config.yaml
n_layer: 8
d_model: 128
n_head: 3
n_kv_head: 3
head_dim: 32
d_mlp: 512
vocab_size: 1086
activation: "swiglu"
norm: "rmsnorm"
norm_place: "pre"
norm_eps: 1e-06
positions: "rope"
rope_base: 10000.0
rope_fraction: 1.0
qk_norm: false
attn_scale: 0.177
bias: "none"
tie_embeddings: false
parallel_block: false
init: "normal"
init_std_qkv: 0.0276
init_std_o: 0.0
init_std_up: 0.0276
init_std_down: 0.0
optimizer: "muon_variant"
lr: 0.00446
lr_mult_o: 0.712
beta1: 0.93
lr_head: 0.0105
grad_clip: 0.5
warmup_steps: 200
schedule: "wsd"
decay_fraction: 0.726
decay_shape: "pow"
final_lr_fraction: 0.0
batch_tokens: [8192, 16384, 24576]
seq_len: 768
doc_mask: true
train_tokens: 136300000
steps: 9133
dataset: "wikipedia_en"
Each number is 200 + 30 x the weight over its row's rms, rounded and kept within 0 to 999. Layers, rows and columns count from 0. The size before them is the row's rms in percent of the matrix's.

# layer 3 MLP gate, 512x128, rms 0.105, rows 385-456, columns 0-31
107,143,265,213,161,252,217,172,186,163,156,168,160,220,206,184,203,193,206,164,203,211,206,244,228,220,182,208,176,263,167,174,183
086,191,181,194,168,219,175,186,198,174,227,179,224,187,186,163,167,214,185,172,198,198,174,232,187,227,174,230,168,214,248,224,206
053,200,206,170,229,186,214,151,229,236,256,219,229,174,166,166,205,187,177,211,184,204,202,173,153,204,174,197,166,207,183,233,198
124,203,195,170,204,161,200,138,180,202,196,208,133,243,233,176,247,179,189,255,188,185,223,218,204,198,206,178,209,234,144,270,185
076,204,170,211,208,208,225,214,243,186,192,261,233,224,202,238,170,243,206,185,141,180,243,256,168,189,167,219,195,219,128,214,199
092,155,233,202,205,202,163,228,210,228,187,232,207,231,164,189,214,197,192,187,221,201,157,200,185,162,205,202,205,167,138,191,219
071,203,190,190,215,228,216,140,205,201,181,129,196,227,200,153,163,177,158,178,189,158,174,163,192,204,278,201,152,193,225,162,160
104,193,191,210,207,241,201,175,161,215,204,170,207,207,244,197,214,194,186,236,240,209,215,227,203,238,268,249,138,157,195,166,174
108,187,226,241,217,239,230,153,173,264,155,226,194,244,223,193,255,187,188,183,181,227,216,181,149,224,218,144,173,196,206,201,199
011,204,187,208,194,253,226,182,228,242,178,148,192,184,201,167,228,231,230,278,254,183,183,243,230,196,262,225,235,207,197,177,198
088,258,178,244,196,225,205,194,238,235,207,136,181,204,196,218,171,143,171,196,183,186,184,158,170,217,209,216,166,204,236,184,195
070,138,217,210,205,185,177,203,224,200,164,166,201,192,208,211,258,244,226,222,243,155,184,159,189,193,183,258,159,207,148,211,140
045,222,228,198,175,160,131,200,211,182,187,184,203,237,200,193,167,186,191,230,242,204,178,236,215,181,206,176,192,219,163,187,212
085,180,210,193,144,174,171,164,234,171,170,184,186,223,198,199,156,253,241,178,221,237,188,188,241,210,244,192,169,297,193,227,214
049,220,198,197,202,223,239,176,143,217,188,231,127,197,193,225,218,194,189,151,189,215,222,220,183,170,208,156,201,162,153,177,197
084,152,206,194,157,202,183,188,173,164,228,164,194,196,179,232,213,262,205,242,222,229,221,175,212,203,210,169,245,219,224,241,186
077,194,180,192,202,169,269,215,205,187,180,176,166,228,181,194,159,191,176,227,210,192,210,217,166,210,181,165,185,207,198,213,158
120,216,210,183,202,227,190,208,215,167,190,187,245,239,205,212,177,190,176,217,206,218,179,246,234,209,209,129,195,224,212,249,192
103,246,236,220,163,257,190,232,190,205,181,242,187,200,206,201,177,189,204,245,175,239,204,222,211,226,212,197,232,219,219,212,195
061,192,192,233,182,147,176,216,209,216,252,218,161,161,223,269,217,161,167,219,129,186,243,165,250,213,160,228,193,219,172,197,226
105,197,194,176,211,218,176,179,194,265,151,236,175,201,198,262,204,196,176,194,209,163,213,220,254,109,156,217,192,205,220,166,165
101,183,171,194,154,222,180,246,169,171,171,242,246,169,194,192,240,196,193,189,232,188,206,184,186,156,228,170,174,160,223,231,231
092,173,193,196,210,185,226,180,237,219,125,211,173,212,254,240,193,189,237,128,179,182,248,187,211,217,194,192,227,180,188,197,258
116,194,193,239,241,193,204,166,185,257,169,213,172,177,242,242,162,214,150,160,195,230,190,199,196,215,250,161,270,215,201,210,192
055,195,189,241,190,180,203,195,235,194,168,185,149,166,195,170,227,227,202,170,201,222,206,175,204,178,177,144,201,225,264,192,219
098,174,213,157,281,129,176,172,197,224,184,182,160,193,216,196,174,203,178,213,237,193,190,185,223,183,182,220,174,193,197,135,226
026,194,213,194,188,255,191,194,211,236,246,226,192,205,154,249,184,198,152,169,196,216,206,250,169,258,214,208,216,179,207,175,180
110,184,241,210,195,259,175,169,257,183,233,158,138,189,200,224,217,214,240,189,175,195,183,254,280,212,232,232,208,147,182,184,242
019,191,227,185,183,215,177,186,174,171,187,214,177,175,197,204,231,224,219,186,208,227,202,208,190,204,195,185,221,237,179,189,173
085,222,242,251,201,206,124,251,220,245,264,212,192,190,189,237,223,199,224,259,231,203,196,258,195,220,224,219,225,238,194,150,213
055,244,194,194,249,196,247,209,208,157,197,188,162,217,189,171,209,155,142,179,214,182,157,158,142,184,197,255,212,149,187,162,161
098,244,188,200,203,211,222,163,240,208,181,153,221,164,165,181,221,228,200,232,236,179,218,229,230,162,229,249,124,255,169,227,197
124,188,233,181,177,220,226,149,202,209,193,187,198,164,275,210,221,203,211,236,246,211,245,216,199,217,238,262,190,178,164,175,222
092,205,191,227,183,215,152,233,227,230,153,193,270,177,180,222,161,201,192,181,252,225,166,199,246,223,160,186,210,242,223,239,187
094,173,174,178,192,164,203,184,169,175,171,176,154,208,260,156,204,200,203,151,224,179,189,255,241,166,167,225,202,206,192,159,203
093,162,194,162,214,239,188,207,128,189,154,139,192,195,231,188,211,218,204,246,215,175,207,236,182,238,199,194,187,166,222,208,153
116,211,262,172,180,196,189,180,173,210,176,188,235,213,193,180,223,239,225,225,201,224,193,164,219,189,252,229,202,206,196,203,208
099,174,179,198,156,225,211,235,222,217,212,220,208,267,202,231,184,195,170,168,237,179,190,202,214,170,218,144,150,190,213,212,239
102,174,192,241,224,255,210,215,233,240,165,193,185,235,195,250,254,214,281,261,146,181,210,215,187,221,200,171,226,167,176,226,179
103,239,186,179,162,201,190,200,162,231,184,208,201,240,186,229,190,160,217,187,223,168,190,217,202,173,236,231,203,128,147,214,252
021,181,196,191,181,174,190,219,208,211,257,251,173,182,147,196,246,193,233,181,217,225,228,198,210,194,258,235,191,166,167,154,212
117,194,212,185,166,204,157,198,250,173,256,182,217,192,153,214,160,194,204,200,245,222,170,260,239,207,188,211,196,161,219,231,221
111,170,238,195,210,226,175,243,169,165,237,188,229,174,226,221,251,217,222,262,238,225,261,146,198,258,270,193,229,204,166,180,213
108,222,172,130,186,216,153,265,192,150,184,189,194,203,293,228,206,221,175,218,222,230,208,224,192,230,206,205,225,158,228,189,222
110,172,163,186,177,161,212,194,229,126,209,164,229,190,256,148,190,148,167,242,225,172,189,222,242,208,213,201,225,228,185,204,244
112,176,152,213,194,207,173,200,190,180,210,198,241,233,252,230,227,185,202,183,223,235,171,264,220,233,226,198,196,120,254,226,149
068,167,204,197,215,216,181,207,201,175,173,181,194,194,207,204,225,144,185,223,182,195,191,212,216,244,192,217,159,212,233,203,212
116,207,213,223,216,224,198,204,226,207,176,216,212,207,218,238,161,270,144,190,188,175,147,191,167,240,212,167,232,190,206,236,196
122,193,213,164,149,194,220,130,217,195,180,181,154,193,245,228,215,212,196,187,208,183,153,191,192,278,220,212,203,145,263,227,214
112,210,217,193,170,159,187,244,211,207,246,203,277,221,241,174,249,209,267,204,246,245,145,235,208,189,204,191,186,248,206,199,205
101,185,229,162,206,215,206,198,200,212,234,249,219,114,238,232,230,216,178,219,183,231,239,194,222,158,172,194,225,256,214,206,205
073,228,136,221,219,186,160,218,186,208,149,209,194,184,246,210,195,211,208,151,173,221,137,215,194,199,214,196,198,182,198,130,216
083,186,188,159,215,169,173,212,186,205,160,129,215,217,158,158,211,189,211,170,222,214,225,160,177,201,207,111,187,244,193,201,183
088,180,215,234,219,157,211,214,194,184,160,239,182,246,220,208,185,198,220,190,168,153,194,172,208,198,218,208,133,182,208,224,139
093,213,175,196,190,189,194,270,175,177,142,150,203,235,151,227,186,196,219,162,242,211,193,241,196,134,205,187,207,215,243,218,261
090,168,214,198,204,156,206,157,204,140,269,195,239,187,246,181,176,194,183,179,172,244,213,190,215,225,274,196,165,207,197,279,178
083,188,219,147,207,140,209,188,214,254,212,189,212,244,197,260,145,215,173,182,194,215,185,150,173,203,143,222,207,178,238,199,170
121,175,187,214,182,221,215,205,302,205,167,191,210,203,185,206,208,251,255,193,237,177,221,186,267,256,202,208,207,158,244,182,203
034,232,199,206,170,151,226,217,209,275,235,231,176,192,174,209,265,226,218,169,200,170,181,176,186,182,234,217,210,207,180,170,206
116,223,222,218,252,171,197,249,187,188,134,153,174,190,225,253,228,165,170,125,196,177,185,224,162,182,214,206,192,167,250,233,173
101,191,184,272,154,245,220,220,264,237,179,204,155,215,220,197,218,161,179,217,230,214,236,261,208,179,160,229,226,225,217,194,165
105,183,234,196,168,237,138,169,237,213,231,186,197,135,213,202,149,218,189,239,203,257,155,219,211,216,232,201,171,182,226,166,210
070,179,181,165,220,140,175,209,144,163,202,251,208,172,192,166,237,142,219,200,203,197,214,216,164,195,196,243,217,179,193,182,192
075,172,215,176,188,238,241,166,164,226,252,205,196,220,239,137,243,183,213,209,201,251,228,222,210,195,201,196,232,212,184,227,170
112,194,199,210,216,198,185,268,169,194,206,186,194,260,167,201,150,188,182,230,216,125,220,180,174,171,159,176,180,213,213,184,186
127,164,207,201,179,233,210,186,186,191,160,188,237,222,173,170,215,214,218,205,266,190,232,217,235,259,159,155,181,200,233,230,201
117,137,179,173,195,197,232,179,181,178,208,153,187,204,205,199,145,252,141,262,209,164,198,216,213,200,235,240,155,226,238,232,259
093,200,213,235,192,231,173,171,174,172,215,205,184,175,242,253,208,224,183,202,203,225,199,291,211,194,223,207,253,174,195,188,171
077,199,216,228,174,215,185,214,243,216,142,233,157,228,243,175,174,175,178,190,203,161,206,221,178,237,225,174,156,209,191,219,175
108,203,253,174,182,201,213,212,282,221,192,198,209,205,193,240,178,187,194,207,188,247,155,137,136,251,214,183,185,225,202,147,230
095,238,242,155,212,154,207,205,212,175,154,162,171,179,233,164,219,199,195,232,246,211,167,195,229,201,219,210,227,199,203,205,232
115,174,193,180,241,226,215,155,233,219,254,224,205,190,164,284,197,145,225,205,173,201,218,201,158,160,164,212,239,191,228,170,215
# layer 3 MLP up, 512x128, rms 0.0979, rows 385-455, columns 0-31
105,165,216,155,156,204,168,215,198,215,231,175,198,166,247,192,208,172,227,199,229,223,188,182,166,220,156,178,178,210,163,182,195
092,208,202,193,204,231,217,198,228,200,217,236,140,130,185,164,183,214,175,187,161,211,171,140,188,203,201,200,147,187,246,179,213
054,180,201,175,212,230,257,164,244,219,229,232,242,192,139,202,227,185,209,214,191,189,161,197,148,201,166,193,159,216,174,173,211
107,122,221,173,150,232,229,213,223,183,244,209,243,153,234,214,193,190,187,177,190,163,212,191,174,203,222,236,277,213,198,168,233
085,190,155,207,157,185,226,193,225,215,200,202,238,161,169,210,241,195,200,224,220,172,149,223,241,193,243,122,154,249,142,207,215
094,229,202,182,193,183,153,230,186,162,227,223,172,202,191,189,203,182,221,188,186,217,160,143,188,216,249,237,193,188,189,205,150
074,210,162,165,180,196,158,236,207,179,238,208,249,190,230,213,197,193,176,179,231,207,163,211,163,191,262,230,171,205,187,229,189
103,187,185,160,264,168,221,166,159,189,189,168,195,220,211,191,151,228,199,192,208,172,242,182,237,166,148,121,184,204,181,221,216
099,232,162,261,257,156,161,199,150,206,156,189,180,194,188,225,211,200,178,167,242,170,165,238,180,200,195,175,139,242,189,239,183
012,178,192,220,185,147,164,204,225,161,223,216,189,213,179,226,141,172,180,175,123,203,232,186,200,209,158,115,193,209,225,194,221
086,240,227,263,216,190,226,188,198,216,174,172,202,173,173,184,200,188,240,163,164,177,219,163,198,225,169,200,239,207,221,216,202
070,196,201,203,227,235,223,226,188,226,190,261,241,241,157,239,150,200,233,181,187,225,237,233,203,154,210,138,189,170,202,195,256
041,197,179,187,233,255,261,220,197,215,178,197,195,198,191,202,241,236,189,173,184,208,199,161,192,228,222,230,217,211,240,203,179
090,246,199,198,221,242,253,239,214,219,218,182,171,170,170,198,212,210,205,251,203,172,207,183,228,226,174,143,180,154,261,166,181
059,182,214,190,229,220,164,205,168,180,247,179,147,196,217,167,246,209,169,191,237,216,179,156,225,207,175,184,215,186,134,212,223
102,200,215,221,188,217,219,226,206,213,174,176,163,181,187,247,194,170,226,202,193,180,163,192,161,218,225,250,197,208,151,192,150
085,166,237,206,188,154,217,183,212,167,233,206,147,231,187,171,184,227,143,195,221,176,209,205,194,184,204,185,195,197,237,233,168
120,220,161,167,231,190,192,240,222,242,199,172,228,190,203,212,171,146,171,149,219,152,189,144,231,188,218,128,218,199,167,185,215
104,223,215,162,220,213,191,216,223,227,210,193,229,281,220,199,204,172,211,184,209,259,169,220,202,223,168,142,212,227,193,212,196
059,214,221,171,180,265,249,185,113,195,170,160,259,230,181,140,198,232,201,195,264,251,170,229,171,211,203,191,200,209,216,221,204
106,207,130,224,185,175,240,225,244,201,165,174,186,189,177,202,232,198,218,208,208,219,206,168,211,173,216,181,181,230,230,209,183
103,224,182,230,238,221,201,205,218,197,197,238,190,246,240,202,185,207,151,227,223,219,193,191,182,113,181,152,239,184,224,262,221
110,185,213,267,229,146,159,248,215,166,251,158,252,209,223,201,239,204,164,249,182,191,176,176,180,197,174,217,174,197,218,256,152
105,210,252,225,199,166,236,162,198,156,236,198,201,212,154,214,218,228,210,201,201,220,206,187,202,186,163,190,199,145,188,233,190
061,248,198,144,174,180,189,186,221,253,231,208,222,190,235,194,184,176,159,215,150,183,177,230,158,246,209,217,181,200,125,182,160
094,154,211,215,195,206,169,197,201,202,206,157,218,200,219,199,203,211,254,219,193,228,273,212,117,204,242,222,211,235,185,245,147
029,202,204,211,147,200,204,225,218,209,259,173,153,163,140,258,204,210,194,164,196,192,222,231,213,222,210,222,249,195,202,153,164
107,221,206,209,170,247,211,249,195,265,204,240,225,159,206,189,184,192,226,214,158,198,203,206,172,185,191,168,217,202,256,225,194
020,201,175,216,200,191,177,211,191,243,217,207,205,259,212,207,213,188,192,218,160,194,171,181,219,186,153,179,158,149,166,235,166
072,186,235,178,189,168,171,195,223,227,245,190,207,203,198,208,204,202,213,227,220,209,171,265,125,240,195,257,209,198,198,147,216
058,215,197,199,180,198,208,207,214,197,180,204,203,180,187,252,205,185,231,168,252,228,189,168,184,165,142,234,243,160,202,201,158
095,185,201,159,165,179,165,203,245,195,217,194,210,194,158,220,232,160,254,249,205,171,247,216,215,154,185,207,168,171,195,224,183
121,149,228,238,178,212,231,200,249,195,242,195,209,243,195,158,179,211,232,188,248,171,226,222,203,186,200,231,191,149,239,236,225
093,181,218,209,122,179,248,168,242,201,210,183,175,155,143,206,273,186,230,220,258,203,191,178,160,182,191,248,182,155,176,178,179
095,177,236,155,236,200,217,192,227,184,220,229,252,182,176,155,167,220,161,191,216,204,179,171,133,228,243,145,179,215,216,180,229
103,190,171,213,210,182,171,207,175,207,193,194,150,164,182,204,194,195,226,243,185,225,211,198,226,199,176,175,220,157,172,220,212
115,214,184,147,172,257,263,170,235,157,213,210,201,184,259,249,217,206,196,205,181,224,202,187,195,177,205,163,229,197,217,208,199
105,196,215,240,241,245,224,239,193,248,265,198,156,207,172,199,200,189,164,293,217,152,175,200,205,215,245,220,234,205,228,197,247
103,210,248,177,213,145,195,192,176,230,173,163,197,170,204,244,165,243,242,179,245,193,201,173,241,168,244,215,193,167,185,188,156
101,219,195,193,149,213,153,182,197,210,189,191,189,220,176,214,204,192,187,155,169,224,154,200,218,226,162,211,126,179,213,171,239
022,207,193,177,235,198,188,186,172,191,205,219,193,160,229,222,234,201,182,185,216,194,188,206,203,172,230,233,192,200,169,220,214
127,198,213,248,210,206,227,153,189,209,213,172,151,194,189,134,218,216,152,171,222,205,215,174,187,212,227,182,197,181,203,257,209
100,241,220,256,237,182,157,257,192,153,172,200,132,188,230,221,225,197,169,152,219,180,236,261,238,188,166,217,251,232,241,201,220
118,159,248,203,251,189,218,256,212,232,146,222,191,210,204,209,192,211,267,210,209,214,193,164,174,187,203,183,185,233,240,151,150
098,215,148,221,131,201,192,148,229,240,219,232,180,176,218,197,170,206,169,211,215,210,225,207,229,235,172,239,196,168,183,174,222
107,188,208,206,254,139,222,181,209,240,188,223,164,156,215,189,246,196,235,204,222,181,242,198,219,188,222,199,201,207,178,210,222
077,142,177,213,197,157,217,180,189,241,196,228,160,197,221,138,193,257,226,155,231,229,175,213,208,234,230,178,247,225,182,150,239
116,171,198,238,197,183,202,247,206,208,235,189,212,221,191,180,260,184,242,182,241,208,181,133,209,218,168,224,217,155,208,195,174
120,166,203,182,162,178,178,199,154,241,169,210,192,145,172,229,221,170,238,256,179,156,224,244,221,254,208,177,199,202,147,238,182
107,193,226,232,191,193,217,182,224,196,137,222,230,228,214,182,206,215,211,220,196,200,231,157,221,206,189,208,169,226,217,198,226
103,182,160,152,174,172,195,199,262,182,214,210,236,180,162,212,248,206,194,210,248,207,210,220,219,166,196,217,185,189,248,205,220
083,200,194,223,233,182,272,157,210,200,225,197,218,163,204,202,214,214,234,162,236,191,188,212,172,207,195,222,168,158,243,134,224
086,224,184,192,191,191,196,174,216,201,208,174,184,212,179,216,171,226,189,228,271,202,184,149,183,179,197,122,182,203,180,175,187
090,207,171,162,212,174,177,186,173,223,249,217,202,201,237,169,203,159,138,223,223,232,233,211,179,244,208,212,233,196,217,228,258
090,231,183,161,178,194,206,248,161,161,151,207,173,223,220,217,164,195,157,126,184,190,194,137,180,231,218,191,204,191,200,216,172
088,212,183,210,199,222,210,190,185,265,168,206,218,196,164,214,212,247,213,196,235,184,248,212,222,145,150,262,226,150,159,162,234
089,196,210,161,225,180,221,192,188,224,221,218,191,175,233,152,197,227,195,169,208,251,217,186,237,154,192,196,248,164,217,180,198
115,229,213,183,180,179,177,191,142,245,198,182,239,189,189,158,208,175,142,211,237,140,243,208,175,156,166,190,217,177,210,199,205
034,177,185,187,220,230,212,139,211,116,172,197,216,202,219,201,146,204,166,200,229,237,207,235,221,221,185,198,186,195,203,215,191
112,199,220,189,186,210,196,178,135,190,232,164,197,216,189,198,185,217,148,193,201,234,197,139,212,213,183,188,221,224,197,241,159
099,224,159,158,187,188,199,170,172,159,194,207,240,196,228,222,187,226,217,181,234,179,248,185,217,233,171,243,221,165,203,160,174
102,224,211,205,246,175,155,200,201,252,206,201,174,190,179,139,152,229,215,220,219,214,196,189,222,224,270,201,210,283,193,214,182
077,184,183,198,159,233,214,164,196,171,195,201,224,210,201,172,246,184,230,176,177,190,219,193,202,234,219,230,221,183,215,242,235
077,188,247,183,186,170,214,204,189,180,247,186,253,153,240,178,255,227,215,182,200,221,205,213,204,198,244,200,218,214,190,248,245
111,174,179,177,199,212,190,159,239,212,193,188,145,193,197,220,201,172,217,212,212,210,162,226,168,176,223,238,163,200,192,146,245
127,224,171,268,221,192,188,178,234,213,219,180,236,218,155,123,172,194,187,198,195,172,218,137,198,204,190,181,194,171,202,230,170
103,172,186,229,156,238,207,222,214,197,178,198,197,188,214,248,196,182,226,186,186,266,172,179,151,233,284,190,254,150,253,155,192
100,209,191,236,231,241,194,226,179,191,234,268,246,213,194,237,142,151,170,162,187,198,202,180,227,176,148,176,212,155,252,254,229
093,219,228,212,116,182,209,190,216,227,203,277,228,225,237,249,190,164,175,200,208,217,187,243,179,185,185,165,189,236,253,219,234
103,167,231,208,212,180,173,226,184,230,170,282,242,179,207,235,194,202,246,250,207,210,230,194,182,199,225,194,227,150,210,210,166
097,197,221,182,200,195,198,179,201,217,165,233,179,215,172,215,208,219,223,115,186,169,199,236,159,197,198,110,155,203,239,215,196
# layer 3 MLP down (transposed), 512x128, rms 0.0243, rows 385-455, columns 0-31
106,172,240,212,203,208,192,243,205,190,169,190,175,195,138,205,177,186,188,196,275,223,273,193,217,221,200,248,192,154,188,202,270
091,218,222,211,225,199,163,258,230,170,201,124,184,202,183,190,181,223,177,211,208,221,165,241,128,208,160,251,199,184,221,180,191
063,139,238,232,196,190,173,162,173,246,170,179,222,201,211,148,192,199,201,190,241,194,214,254,148,202,181,233,195,209,164,192,151
115,170,182,203,209,151,178,221,214,172,193,177,207,153,236,201,188,177,162,223,179,192,183,165,248,195,195,199,184,208,182,157,201
082,184,200,209,229,222,180,201,205,222,169,163,163,225,186,173,180,196,212,198,191,173,212,163,187,251,204,165,248,151,218,171,152
092,222,201,242,181,215,167,228,206,188,168,179,172,194,205,222,187,215,247,196,151,195,137,178,197,200,201,221,195,196,166,219,190
075,187,230,190,266,170,195,174,196,259,160,210,247,223,228,213,162,241,194,224,186,195,212,257,166,176,217,185,182,183,199,218,200
102,209,234,155,266,203,232,203,248,240,177,213,232,207,142,275,231,187,239,180,247,211,210,234,181,165,163,227,178,184,209,188,224
103,172,155,181,212,229,133,217,153,213,210,201,195,195,219,178,222,193,217,198,197,222,235,176,193,243,190,139,144,202,169,199,269
011,230,230,195,210,234,201,203,231,254,215,224,205,193,212,202,224,233,163,201,217,171,190,230,234,245,128,200,226,196,222,197,241
097,126,163,238,196,146,179,177,150,196,181,154,244,199,251,178,164,179,224,202,148,223,194,138,175,166,193,223,233,197,215,199,154
082,230,150,211,126,166,176,207,211,197,180,207,166,160,222,245,181,205,174,161,251,247,200,166,220,192,170,212,198,177,186,174,253
050,251,209,208,134,225,181,201,250,191,197,155,124,208,193,249,237,218,167,233,171,201,203,227,191,203,203,213,260,229,189,245,236
095,191,199,199,227,214,242,161,252,221,195,252,127,205,198,235,240,176,185,167,197,175,210,188,187,190,184,189,191,148,165,199,265
059,201,203,233,200,216,220,263,166,185,197,192,239,232,180,246,168,231,165,157,202,236,177,220,250,229,216,166,189,126,210,235,182
088,259,195,250,181,205,229,183,244,183,169,227,174,212,201,199,151,216,179,184,188,167,215,211,234,146,177,189,207,177,235,192,282
082,182,202,196,193,174,201,185,148,215,151,181,212,169,228,223,260,188,158,196,182,209,196,208,192,232,219,210,190,208,186,209,220
112,191,199,187,205,198,235,159,152,186,165,177,235,175,113,226,237,202,181,163,196,183,202,193,163,231,166,209,151,205,216,190,205
106,155,151,154,206,205,215,205,252,175,131,204,186,191,178,203,136,176,190,167,152,195,194,169,192,178,209,184,210,133,172,193,192
073,211,235,160,218,243,187,188,201,174,191,200,176,209,225,207,164,209,240,244,261,202,187,187,150,241,231,234,166,220,160,164,199
105,229,186,179,223,239,223,208,193,219,249,250,208,206,251,163,194,262,184,187,174,168,185,220,174,146,219,164,220,208,234,186,227
103,174,240,215,228,186,176,216,224,154,213,202,274,181,207,167,205,214,245,185,255,214,197,133,200,221,204,172,160,146,195,211,184
098,197,156,216,207,221,217,163,234,211,165,219,180,207,243,214,209,187,188,187,189,139,223,188,155,167,222,229,221,212,269,193,212
113,133,171,171,178,137,227,247,179,215,216,154,170,184,177,201,214,256,202,227,211,184,299,230,231,186,172,172,197,228,172,250,245
065,265,239,188,166,172,214,222,230,174,200,123,204,224,220,177,186,210,163,219,204,201,195,213,175,187,247,196,230,213,205,223,217
097,184,226,182,151,160,183,203,202,172,203,162,194,176,203,242,169,196,241,207,233,205,215,222,162,179,203,167,225,242,200,255,241
032,167,181,198,167,189,203,236,167,243,171,144,177,222,258,198,180,164,185,204,146,193,178,124,217,170,183,223,176,223,168,229,205
109,237,208,186,201,234,228,207,233,215,237,200,164,166,137,199,206,211,165,219,187,140,242,276,200,205,234,241,223,175,193,195,209
021,234,230,187,232,207,186,198,202,200,251,255,196,242,151,207,193,257,231,231,236,213,206,231,197,160,182,202,201,219,247,225,149
087,175,174,184,103,169,239,161,143,209,246,212,177,236,187,168,200,177,185,216,186,203,224,172,210,176,201,150,199,157,161,163,194
064,191,269,192,155,184,283,193,258,207,125,212,267,222,169,176,212,223,191,169,203,198,219,208,186,254,188,201,196,159,153,212,138
097,173,185,209,181,182,227,225,233,164,198,220,198,162,169,200,165,196,176,172,210,211,150,187,198,209,204,235,210,178,153,183,149
118,191,160,167,177,194,229,179,223,216,145,195,175,149,220,202,152,215,193,255,166,202,213,186,246,178,204,176,216,201,172,193,210
096,189,188,187,232,199,143,193,177,184,207,178,232,215,150,194,222,193,156,223,210,240,149,223,235,203,182,233,206,202,245,220,170
096,207,186,227,137,214,178,157,174,251,193,112,214,238,237,219,220,210,192,182,208,179,200,243,168,247,171,215,196,180,199,173,196
103,217,221,220,179,208,182,196,192,183,234,215,210,223,180,139,194,198,207,240,192,195,239,189,222,182,142,164,196,142,141,219,191
127,167,217,156,176,249,195,223,232,205,203,196,214,192,215,221,153,207,187,173,212,209,172,178,172,217,241,200,168,160,172,161,204
105,225,223,222,222,209,185,228,175,194,292,192,198,176,190,202,264,228,197,230,222,189,276,150,201,232,172,234,265,189,195,194,152
100,165,217,160,207,198,231,171,198,158,180,192,185,205,186,202,199,153,152,152,181,171,225,219,261,223,190,184,178,192,198,189,185
096,234,141,216,210,227,218,180,242,201,208,213,143,160,195,209,219,222,250,197,216,177,182,207,228,155,218,186,274,233,222,192,174
024,153,230,244,192,222,186,164,166,227,182,167,187,197,143,243,200,183,217,194,150,205,199,198,243,221,154,178,222,144,170,197,197
108,219,165,237,135,233,190,215,202,178,164,169,208,135,198,216,221,198,165,203,172,209,191,181,210,233,151,169,199,200,163,200,263
107,139,193,245,236,140,158,214,140,188,224,228,148,193,166,214,197,200,231,177,200,199,216,223,116,215,245,202,238,155,218,213,174
115,213,221,196,249,173,211,202,192,231,191,249,251,208,217,208,254,231,193,205,167,171,171,190,232,238,240,186,188,218,179,131,155
106,134,222,192,214,222,192,244,225,198,222,146,210,163,164,225,209,197,239,234,184,186,207,213,215,194,232,167,215,207,151,237,185
110,202,182,245,179,224,136,177,153,193,201,175,248,234,231,187,164,241,218,150,231,212,184,182,198,257,220,192,218,152,202,221,208
083,215,202,250,147,178,208,205,174,218,190,161,225,225,145,142,208,237,210,212,231,200,236,240,212,177,178,174,204,196,197,169,161
114,246,280,232,157,239,164,174,199,191,181,231,190,185,225,209,223,234,209,230,195,194,223,232,204,243,182,218,195,186,146,198,190
112,207,203,217,228,182,176,197,221,224,216,227,238,137,147,227,177,168,177,236,191,164,226,210,206,224,227,172,249,177,242,170,186
111,209,198,135,162,186,304,191,178,184,172,191,173,223,214,222,190,203,172,145,180,166,209,208,193,232,216,194,223,206,210,197,186
102,212,223,166,142,216,179,228,197,190,211,199,226,194,175,175,212,221,206,199,192,190,196,215,195,237,225,152,143,219,212,172,148
084,200,170,194,219,151,223,257,219,213,188,198,201,178,228,192,226,190,227,147,154,196,222,269,179,199,171,200,240,234,172,188,244
086,155,229,160,187,197,204,271,201,181,183,214,185,247,174,181,190,191,213,203,208,213,200,186,182,177,149,137,176,233,201,166,202
101,159,152,216,221,244,195,211,178,170,223,223,189,245,262,225,152,186,206,233,145,246,232,211,253,188,191,211,213,196,300,194,190
095,199,171,183,177,205,194,203,157,204,191,144,202,214,175,180,226,176,187,186,201,179,204,194,183,194,199,151,212,210,202,182,225
098,254,192,237,209,204,199,170,191,178,150,184,182,191,214,216,162,229,233,201,240,178,111,190,153,173,139,169,219,160,189,180,179
092,202,175,180,192,145,257,234,269,168,140,187,233,185,197,188,230,200,238,182,167,204,217,192,213,208,154,230,264,150,212,167,186
119,194,220,256,165,150,193,219,187,100,185,184,292,187,197,216,219,193,175,186,188,197,188,202,181,188,221,205,228,240,179,159,167
044,192,209,183,214,237,163,137,141,199,157,168,221,171,162,216,198,190,188,212,192,237,231,237,191,246,199,211,215,214,213,215,210
106,202,225,198,174,222,176,225,211,183,188,184,239,252,187,173,158,192,124,243,174,258,137,236,159,201,192,213,169,223,166,197,210
108,176,166,227,173,243,203,189,198,247,204,206,250,224,192,193,210,204,173,281,204,176,241,235,190,223,175,252,192,282,233,231,187
108,164,217,208,155,254,171,225,215,175,229,246,222,234,214,200,190,246,173,165,219,199,171,242,213,149,234,215,222,138,204,235,208
078,200,167,232,241,187,200,235,202,185,227,183,213,156,193,229,174,203,169,199,256,208,191,181,244,186,181,124,190,290,171,159,203
083,244,236,125,204,187,223,217,206,214,236,189,176,208,207,161,216,205,162,243,151,187,193,194,183,200,257,151,197,244,195,258,177
113,194,194,177,201,211,263,238,141,188,202,252,190,208,182,235,222,210,201,203,168,186,182,165,170,155,251,192,250,233,211,200,231
114,188,182,163,263,168,165,197,208,193,229,283,136,207,227,195,158,175,245,269,234,200,227,233,214,190,210,168,240,235,193,168,153
114,191,173,190,202,218,214,236,207,184,146,146,156,183,209,186,234,175,191,184,207,188,158,197,231,253,181,241,221,212,251,247,235
097,209,212,166,170,148,202,237,224,195,175,130,221,194,201,171,238,246,228,208,227,217,227,173,245,235,200,225,212,174,231,194,245
091,223,193,201,217,166,200,218,205,163,229,168,248,196,203,245,238,196,190,228,143,142,216,157,159,215,179,222,242,228,174,206,176
101,185,176,159,205,169,203,225,192,179,201,201,179,219,207,222,166,207,199,209,247,183,252,215,253,189,180,194,181,206,231,151,178
101,161,153,234,207,201,212,182,194,222,242,202,169,285,225,200,246,158,212,208,193,224,206,196,210,208,259,191,172,156,172,180,252